Part of a small language model's weights.
Size: 16 layers, width 384, 6 heads of 64, MLP 1152 squared ReLU, vocabulary 4096, 25.2M parameters.
Architecture: RMSNorm before each block, rotary positions, no biases in attention or MLP, tied embeddings, capped logits.
Training: a variant of Adam for these matrices, 457M tokens.
Each number is 200 + 40 x the weight over its row's rms, rounded and kept within 0 to 999. Layers, rows and columns count from 0. The size before them is the row's rms in percent of the matrix's.

# layer 4 MLP down (transposed), 1152x384, rms 0.0344, rows 246-262, columns 0-95
101,158,169,227,194,268,220,180,247,219,268,161,218,108,148,146,165,209,257,155,219,165,194,155,225,129,201,237,258,202,226,177,175,185,203,276,153,211,194,208,177,110,194,231,193,293,152,135,127,267,209,263,191,243,292,237,195,175,135,263,194,156,159,180,195,206,236,249,222,180,234,208,188,184,199,175,182,190,197,257,211,131,207,213,207,245,172,215,199,190,177,191,223,220,182,280,221
111,176,131,158,178,179,246,219,182,212,159,188,189,162,242,107,228,158,269,92,184,235,293,196,182,158,164,126,212,241,200,245,251,254,178,239,244,254,215,239,207,258,218,187,175,213,236,205,222,228,179,180,221,162,255,114,189,155,159,141,258,227,234,155,228,160,163,217,191,169,271,220,127,229,231,207,203,144,227,165,271,189,209,238,273,201,169,187,189,195,255,198,209,179,211,260,294
104,203,203,240,249,194,92,202,154,136,149,181,326,237,204,217,98,216,263,201,238,162,123,232,249,251,175,178,245,261,224,198,194,208,171,156,174,243,218,192,239,98,167,205,143,139,268,197,203,196,199,196,207,160,216,219,213,216,186,162,259,218,152,196,201,204,159,197,182,222,245,207,211,212,241,267,306,210,182,239,213,213,143,174,136,173,204,248,187,170,151,242,258,212,160,173,192
105,170,147,157,116,234,190,185,213,239,223,204,225,188,235,189,242,176,139,178,262,131,290,206,172,146,227,252,175,195,172,98,238,218,139,210,154,165,160,205,223,266,206,192,203,213,261,262,225,161,205,134,265,232,217,179,207,185,218,237,229,197,138,176,201,166,222,143,169,280,241,202,202,187,212,224,211,166,249,132,213,248,180,162,180,238,200,202,165,152,167,202,280,310,279,193,125
105,171,196,175,206,168,248,255,212,203,241,229,223,190,241,254,142,227,195,205,206,143,97,188,205,194,169,235,177,214,235,170,269,217,180,230,258,166,182,171,171,231,177,194,212,122,205,236,231,248,148,168,254,180,216,178,219,152,192,218,199,159,183,170,167,237,183,177,196,157,144,210,110,152,249,183,234,145,221,166,186,213,222,157,223,210,159,160,204,205,195,229,254,186,238,263,152
100,147,139,212,266,253,267,177,233,205,231,154,142,216,210,257,234,181,244,150,209,197,244,252,258,237,254,192,240,187,177,163,167,193,142,141,245,231,194,154,171,203,211,217,190,223,162,164,193,165,183,197,164,196,218,272,175,148,119,217,209,215,226,254,184,136,178,202,181,207,175,241,164,205,154,188,211,206,184,206,115,231,139,143,110,221,221,231,191,185,213,202,166,202,193,250,210
102,132,197,184,190,173,258,200,242,214,214,192,215,231,182,223,192,215,108,225,263,169,244,234,205,216,206,237,194,194,218,163,202,235,207,194,188,221,154,175,193,229,169,214,210,202,195,145,220,171,224,264,234,228,295,196,251,183,198,160,171,239,181,210,129,232,141,192,107,221,208,304,168,183,233,225,137,211,158,185,232,194,240,206,191,175,211,173,199,220,246,166,216,260,206,203,261
105,188,146,236,219,125,192,222,114,200,175,173,228,201,179,253,228,294,209,185,254,226,154,228,243,207,218,243,222,166,179,213,205,214,214,182,304,251,212,206,247,199,242,209,248,118,223,160,194,237,229,221,184,165,247,175,207,201,207,213,174,224,220,129,205,123,209,210,270,260,222,197,206,216,202,239,216,177,148,158,209,253,155,170,175,181,214,190,180,244,263,156,204,186,206,181,203
110,187,200,225,195,57,199,153,182,219,191,280,277,172,141,120,223,160,252,198,197,197,155,244,163,209,245,215,157,215,162,234,188,178,186,208,219,230,137,211,208,241,222,202,185,135,231,141,202,256,134,189,190,147,221,120,152,237,242,182,152,248,201,271,246,219,181,152,154,213,217,212,231,235,192,220,187,163,170,230,237,160,235,256,143,156,222,225,186,162,184,205,226,135,184,187,136
097,186,207,116,183,161,193,275,241,238,260,165,134,232,179,217,214,147,224,186,139,134,150,184,137,148,170,206,251,211,140,203,143,118,188,205,122,212,238,261,207,232,229,216,217,179,142,220,214,232,200,224,151,252,165,125,248,199,265,263,188,221,161,200,176,237,176,241,202,160,216,181,161,189,208,222,230,197,248,193,288,247,227,168,227,258,207,222,166,93,238,227,129,200,197,218,214
099,154,188,201,243,223,169,266,210,167,181,188,195,179,211,193,201,229,200,178,195,222,232,232,155,204,229,90,243,203,141,161,159,149,247,215,257,153,144,197,242,142,205,131,209,206,154,226,138,157,178,226,147,222,136,195,139,234,160,239,193,143,242,178,244,192,241,208,227,112,174,148,281,186,157,149,254,193,221,202,159,171,200,138,228,159,137,196,242,187,229,201,184,160,124,168,209
100,226,192,194,160,178,229,187,227,201,199,258,178,267,210,211,262,213,209,218,185,230,153,207,188,158,162,171,227,192,191,141,196,151,222,195,214,220,235,177,133,186,242,179,180,193,276,209,206,197,203,167,206,221,200,256,156,276,238,183,178,204,217,212,218,215,286,154,187,161,182,270,180,184,234,149,153,185,243,187,249,243,196,241,136,256,152,207,194,199,256,214,204,197,274,208,172
099,151,216,192,230,234,148,183,189,208,169,215,272,149,183,207,200,214,91,253,218,188,190,251,156,235,174,231,157,155,184,186,209,200,146,191,118,182,177,234,163,221,222,203,189,171,197,242,274,162,244,142,202,170,221,218,186,141,238,221,211,163,170,174,243,164,211,155,237,270,200,212,261,241,173,243,233,200,216,290,218,202,189,205,122,206,175,203,248,153,232,166,180,185,231,167,179
096,175,232,261,174,140,233,140,215,122,223,205,186,185,253,198,169,231,267,181,179,238,199,131,287,265,300,272,177,166,150,108,201,219,201,221,269,271,221,167,217,133,233,137,195,206,183,243,209,142,198,227,180,278,195,163,175,216,285,129,150,193,261,200,187,243,241,208,179,185,192,217,223,195,209,149,210,146,259,171,149,284,227,177,222,213,211,271,238,224,268,156,207,199,175,186,177
104,208,201,211,199,179,186,184,234,179,212,142,199,170,201,237,80,201,200,226,166,155,221,247,197,154,265,201,175,256,212,250,163,275,207,218,113,191,251,162,246,217,183,199,246,264,186,217,272,211,201,227,238,189,190,248,185,227,181,144,198,206,160,267,292,183,153,208,231,131,187,178,144,104,186,179,160,163,188,210,218,219,159,158,177,176,159,210,209,246,199,216,209,175,208,184,169
103,209,189,149,179,201,249,207,197,196,259,225,151,189,243,219,153,167,213,160,255,111,215,150,193,174,225,151,115,148,263,177,115,145,213,246,195,213,225,270,205,132,248,243,253,181,222,154,215,177,236,136,252,94,208,130,197,212,212,202,174,214,154,154,247,222,129,143,260,261,179,248,234,204,149,142,178,196,176,192,174,198,196,219,203,191,172,210,228,206,198,244,170,174,232,179,208
103,203,237,171,246,222,277,184,204,222,271,222,168,211,122,172,179,182,201,162,214,202,221,176,175,233,167,163,216,185,200,250,150,212,248,206,168,182,325,233,228,270,194,174,195,159,231,180,192,220,246,216,218,227,255,130,255,217,241,240,191,237,194,132,222,286,226,230,228,199,180,214,235,238,190,157,172,158,219,195,223,230,147,174,145,192,242,167,219,207,201,170,158,232,267,199,204
# layer 4 MLP up, 1152x384, rms 0.0396, rows 247-263, columns 0-95
110,183,184,236,187,247,227,175,146,209,173,183,262,125,207,232,157,246,231,174,136,176,231,231,185,227,206,146,192,236,263,153,222,250,207,152,108,199,179,166,196,152,186,220,101,204,181,219,244,177,186,203,235,238,128,228,219,194,259,211,113,203,108,181,232,217,149,197,241,248,274,286,255,170,170,253,210,201,241,246,221,253,190,179,235,199,242,256,121,166,191,196,131,223,165,193,231
105,209,200,236,141,199,134,241,161,192,181,220,241,208,191,340,215,212,254,239,200,179,171,245,180,208,135,217,180,220,215,206,218,230,174,162,207,167,226,140,237,186,186,226,260,232,198,200,266,201,165,181,206,227,91,205,176,206,256,198,163,247,271,189,142,243,223,165,207,185,189,183,180,192,184,267,189,216,190,198,236,187,153,216,239,217,248,177,180,163,272,275,230,182,250,216,200
102,244,179,244,236,226,174,160,168,143,286,242,208,185,204,268,209,205,246,152,170,170,140,221,125,229,192,198,162,241,202,212,231,216,255,162,204,238,254,166,169,214,165,180,264,199,210,153,238,181,171,251,126,223,221,160,184,98,163,144,143,238,266,196,211,235,144,169,171,230,220,207,279,160,241,123,257,215,198,272,225,218,246,283,185,209,162,122,183,224,146,159,157,154,179,267,221
105,197,188,190,258,232,220,209,204,198,167,250,259,200,200,113,212,146,232,190,177,140,121,172,201,162,231,190,200,146,160,223,264,237,218,229,140,119,226,132,168,216,114,186,241,212,202,211,194,198,219,144,223,240,202,184,166,167,199,182,239,188,166,250,258,250,110,212,290,188,222,228,209,128,275,131,287,168,183,143,198,198,229,210,213,256,257,255,129,143,193,191,150,244,116,292,213
096,203,187,254,246,236,244,207,139,203,228,186,199,190,152,220,191,152,246,267,199,192,198,169,165,166,210,276,124,220,201,176,258,212,308,233,206,146,190,160,228,253,261,207,223,228,157,188,220,134,184,108,231,155,130,246,185,185,168,221,168,219,280,238,181,248,285,192,252,225,155,167,174,164,163,197,107,168,117,171,276,223,192,227,184,226,168,180,217,184,253,217,183,173,207,150,202
098,257,167,236,221,263,178,154,190,217,158,240,250,174,230,175,196,230,251,172,226,201,139,148,190,196,188,196,210,201,245,172,152,205,212,169,168,289,129,173,204,222,232,262,165,182,210,237,88,179,210,211,205,234,113,233,212,185,180,213,156,234,193,193,249,198,187,251,169,184,254,231,221,206,183,199,246,147,171,146,193,216,174,191,206,195,142,235,196,235,277,169,112,197,218,173,208
107,172,135,231,139,225,152,211,159,195,288,155,196,131,176,249,167,214,257,171,280,237,139,226,216,211,201,286,199,270,193,193,135,234,175,176,188,284,160,222,256,199,136,163,197,261,175,180,129,202,182,256,234,198,193,165,196,233,223,140,192,174,167,237,157,137,221,184,179,221,195,221,219,232,162,226,230,172,242,151,228,198,126,202,172,191,239,200,195,228,233,172,200,251,134,242,221
112,243,199,265,227,168,255,150,110,234,191,237,225,102,92,153,226,138,192,248,202,198,204,191,208,219,163,233,157,206,253,204,203,188,226,176,152,208,207,172,170,184,229,225,130,162,211,118,245,230,249,178,194,197,176,173,213,161,210,211,211,232,126,160,231,208,126,188,184,254,193,210,194,118,285,226,201,202,149,211,216,202,161,218,170,198,167,217,181,214,200,174,198,200,109,262,260
097,178,166,168,143,176,250,250,268,262,236,169,119,140,190,140,236,210,246,168,249,248,188,206,230,206,242,138,160,231,144,227,221,197,219,189,170,171,184,187,124,171,90,219,209,179,149,199,215,247,222,190,263,180,215,169,152,176,238,192,206,165,218,205,204,246,137,247,170,129,284,159,211,191,188,298,178,177,217,208,246,176,212,227,141,235,142,198,167,137,178,202,269,229,209,219,257
098,176,162,238,212,260,173,205,206,173,269,151,292,231,198,245,206,231,235,206,187,147,223,232,245,200,156,117,191,140,156,231,200,157,225,197,220,184,179,154,172,217,176,184,268,207,114,205,240,254,214,219,187,234,210,238,157,178,193,207,243,223,211,191,209,206,134,206,226,203,230,213,184,168,172,164,190,196,177,166,196,134,217,175,204,234,159,182,186,206,216,198,216,147,203,188,310
100,166,111,180,215,195,209,184,205,217,162,203,162,216,295,161,156,200,266,234,242,180,241,198,143,197,112,249,192,231,233,169,218,173,249,192,182,226,223,215,249,260,217,158,177,242,235,212,253,260,167,276,291,217,204,245,199,236,221,178,178,109,134,190,194,206,260,291,201,195,193,203,157,325,221,312,211,126,142,159,201,199,188,164,181,226,280,237,181,183,239,225,138,244,185,263,255
100,212,235,199,218,224,232,185,218,178,192,271,284,77,187,219,216,270,191,180,237,142,289,291,200,126,167,171,175,169,161,213,177,286,247,143,209,211,190,139,182,258,201,156,207,190,241,76,191,195,192,253,257,238,257,234,184,181,262,187,148,203,170,208,190,194,171,201,181,255,139,215,161,219,174,230,214,203,242,173,194,181,151,219,162,247,158,183,152,171,190,195,150,161,138,174,237
098,197,178,227,232,178,220,98,214,156,237,242,220,210,211,142,199,173,204,247,183,257,97,179,197,189,249,206,173,215,155,164,85,235,225,298,205,222,148,156,295,162,190,168,172,185,218,233,219,105,153,189,265,250,216,245,227,202,188,262,192,197,210,197,256,139,263,205,174,156,196,202,199,203,190,133,237,128,153,217,242,214,218,197,129,190,227,209,114,211,210,200,134,233,231,247,230
105,230,215,244,200,256,187,216,200,130,219,214,181,153,218,236,240,206,284,269,217,165,182,210,185,230,169,186,134,272,182,173,165,136,337,216,151,138,278,185,214,215,158,149,214,184,166,212,199,238,231,206,238,165,234,242,137,177,233,199,189,175,237,192,160,235,127,147,270,191,207,216,237,235,255,209,143,117,221,163,180,263,241,203,230,295,173,261,144,224,146,148,167,210,209,195,193
106,150,165,255,202,191,114,158,119,305,262,237,196,171,165,245,216,234,195,211,198,193,203,233,154,189,190,202,201,118,255,170,192,221,225,160,180,206,124,230,211,212,209,254,215,163,222,141,252,150,217,251,191,200,216,247,240,176,240,237,243,210,179,201,227,244,164,140,192,186,179,199,228,211,290,178,229,260,148,267,209,159,158,99,112,248,145,263,197,255,130,188,168,198,255,156,221
105,113,181,205,229,210,238,138,151,199,154,184,209,224,201,252,197,213,202,193,173,99,211,232,147,198,134,159,171,205,264,173,125,183,209,226,195,213,145,191,197,168,193,211,177,168,246,181,259,232,198,175,224,190,198,136,206,166,161,211,213,206,148,199,216,134,208,240,123,147,247,213,251,208,247,230,173,255,197,235,174,164,170,233,174,256,195,172,169,213,170,278,163,224,225,135,209
102,230,156,158,209,226,155,185,149,221,114,277,175,174,240,220,178,161,192,175,159,214,202,293,151,219,166,137,232,212,177,172,176,229,239,169,180,186,180,164,273,241,278,199,206,175,167,167,219,210,174,205,226,258,213,198,225,157,170,205,208,227,240,267,255,165,274,211,144,184,193,180,223,321,283,163,188,220,206,191,125,178,158,168,130,169,235,218,203,197,157,302,234,211,151,228,191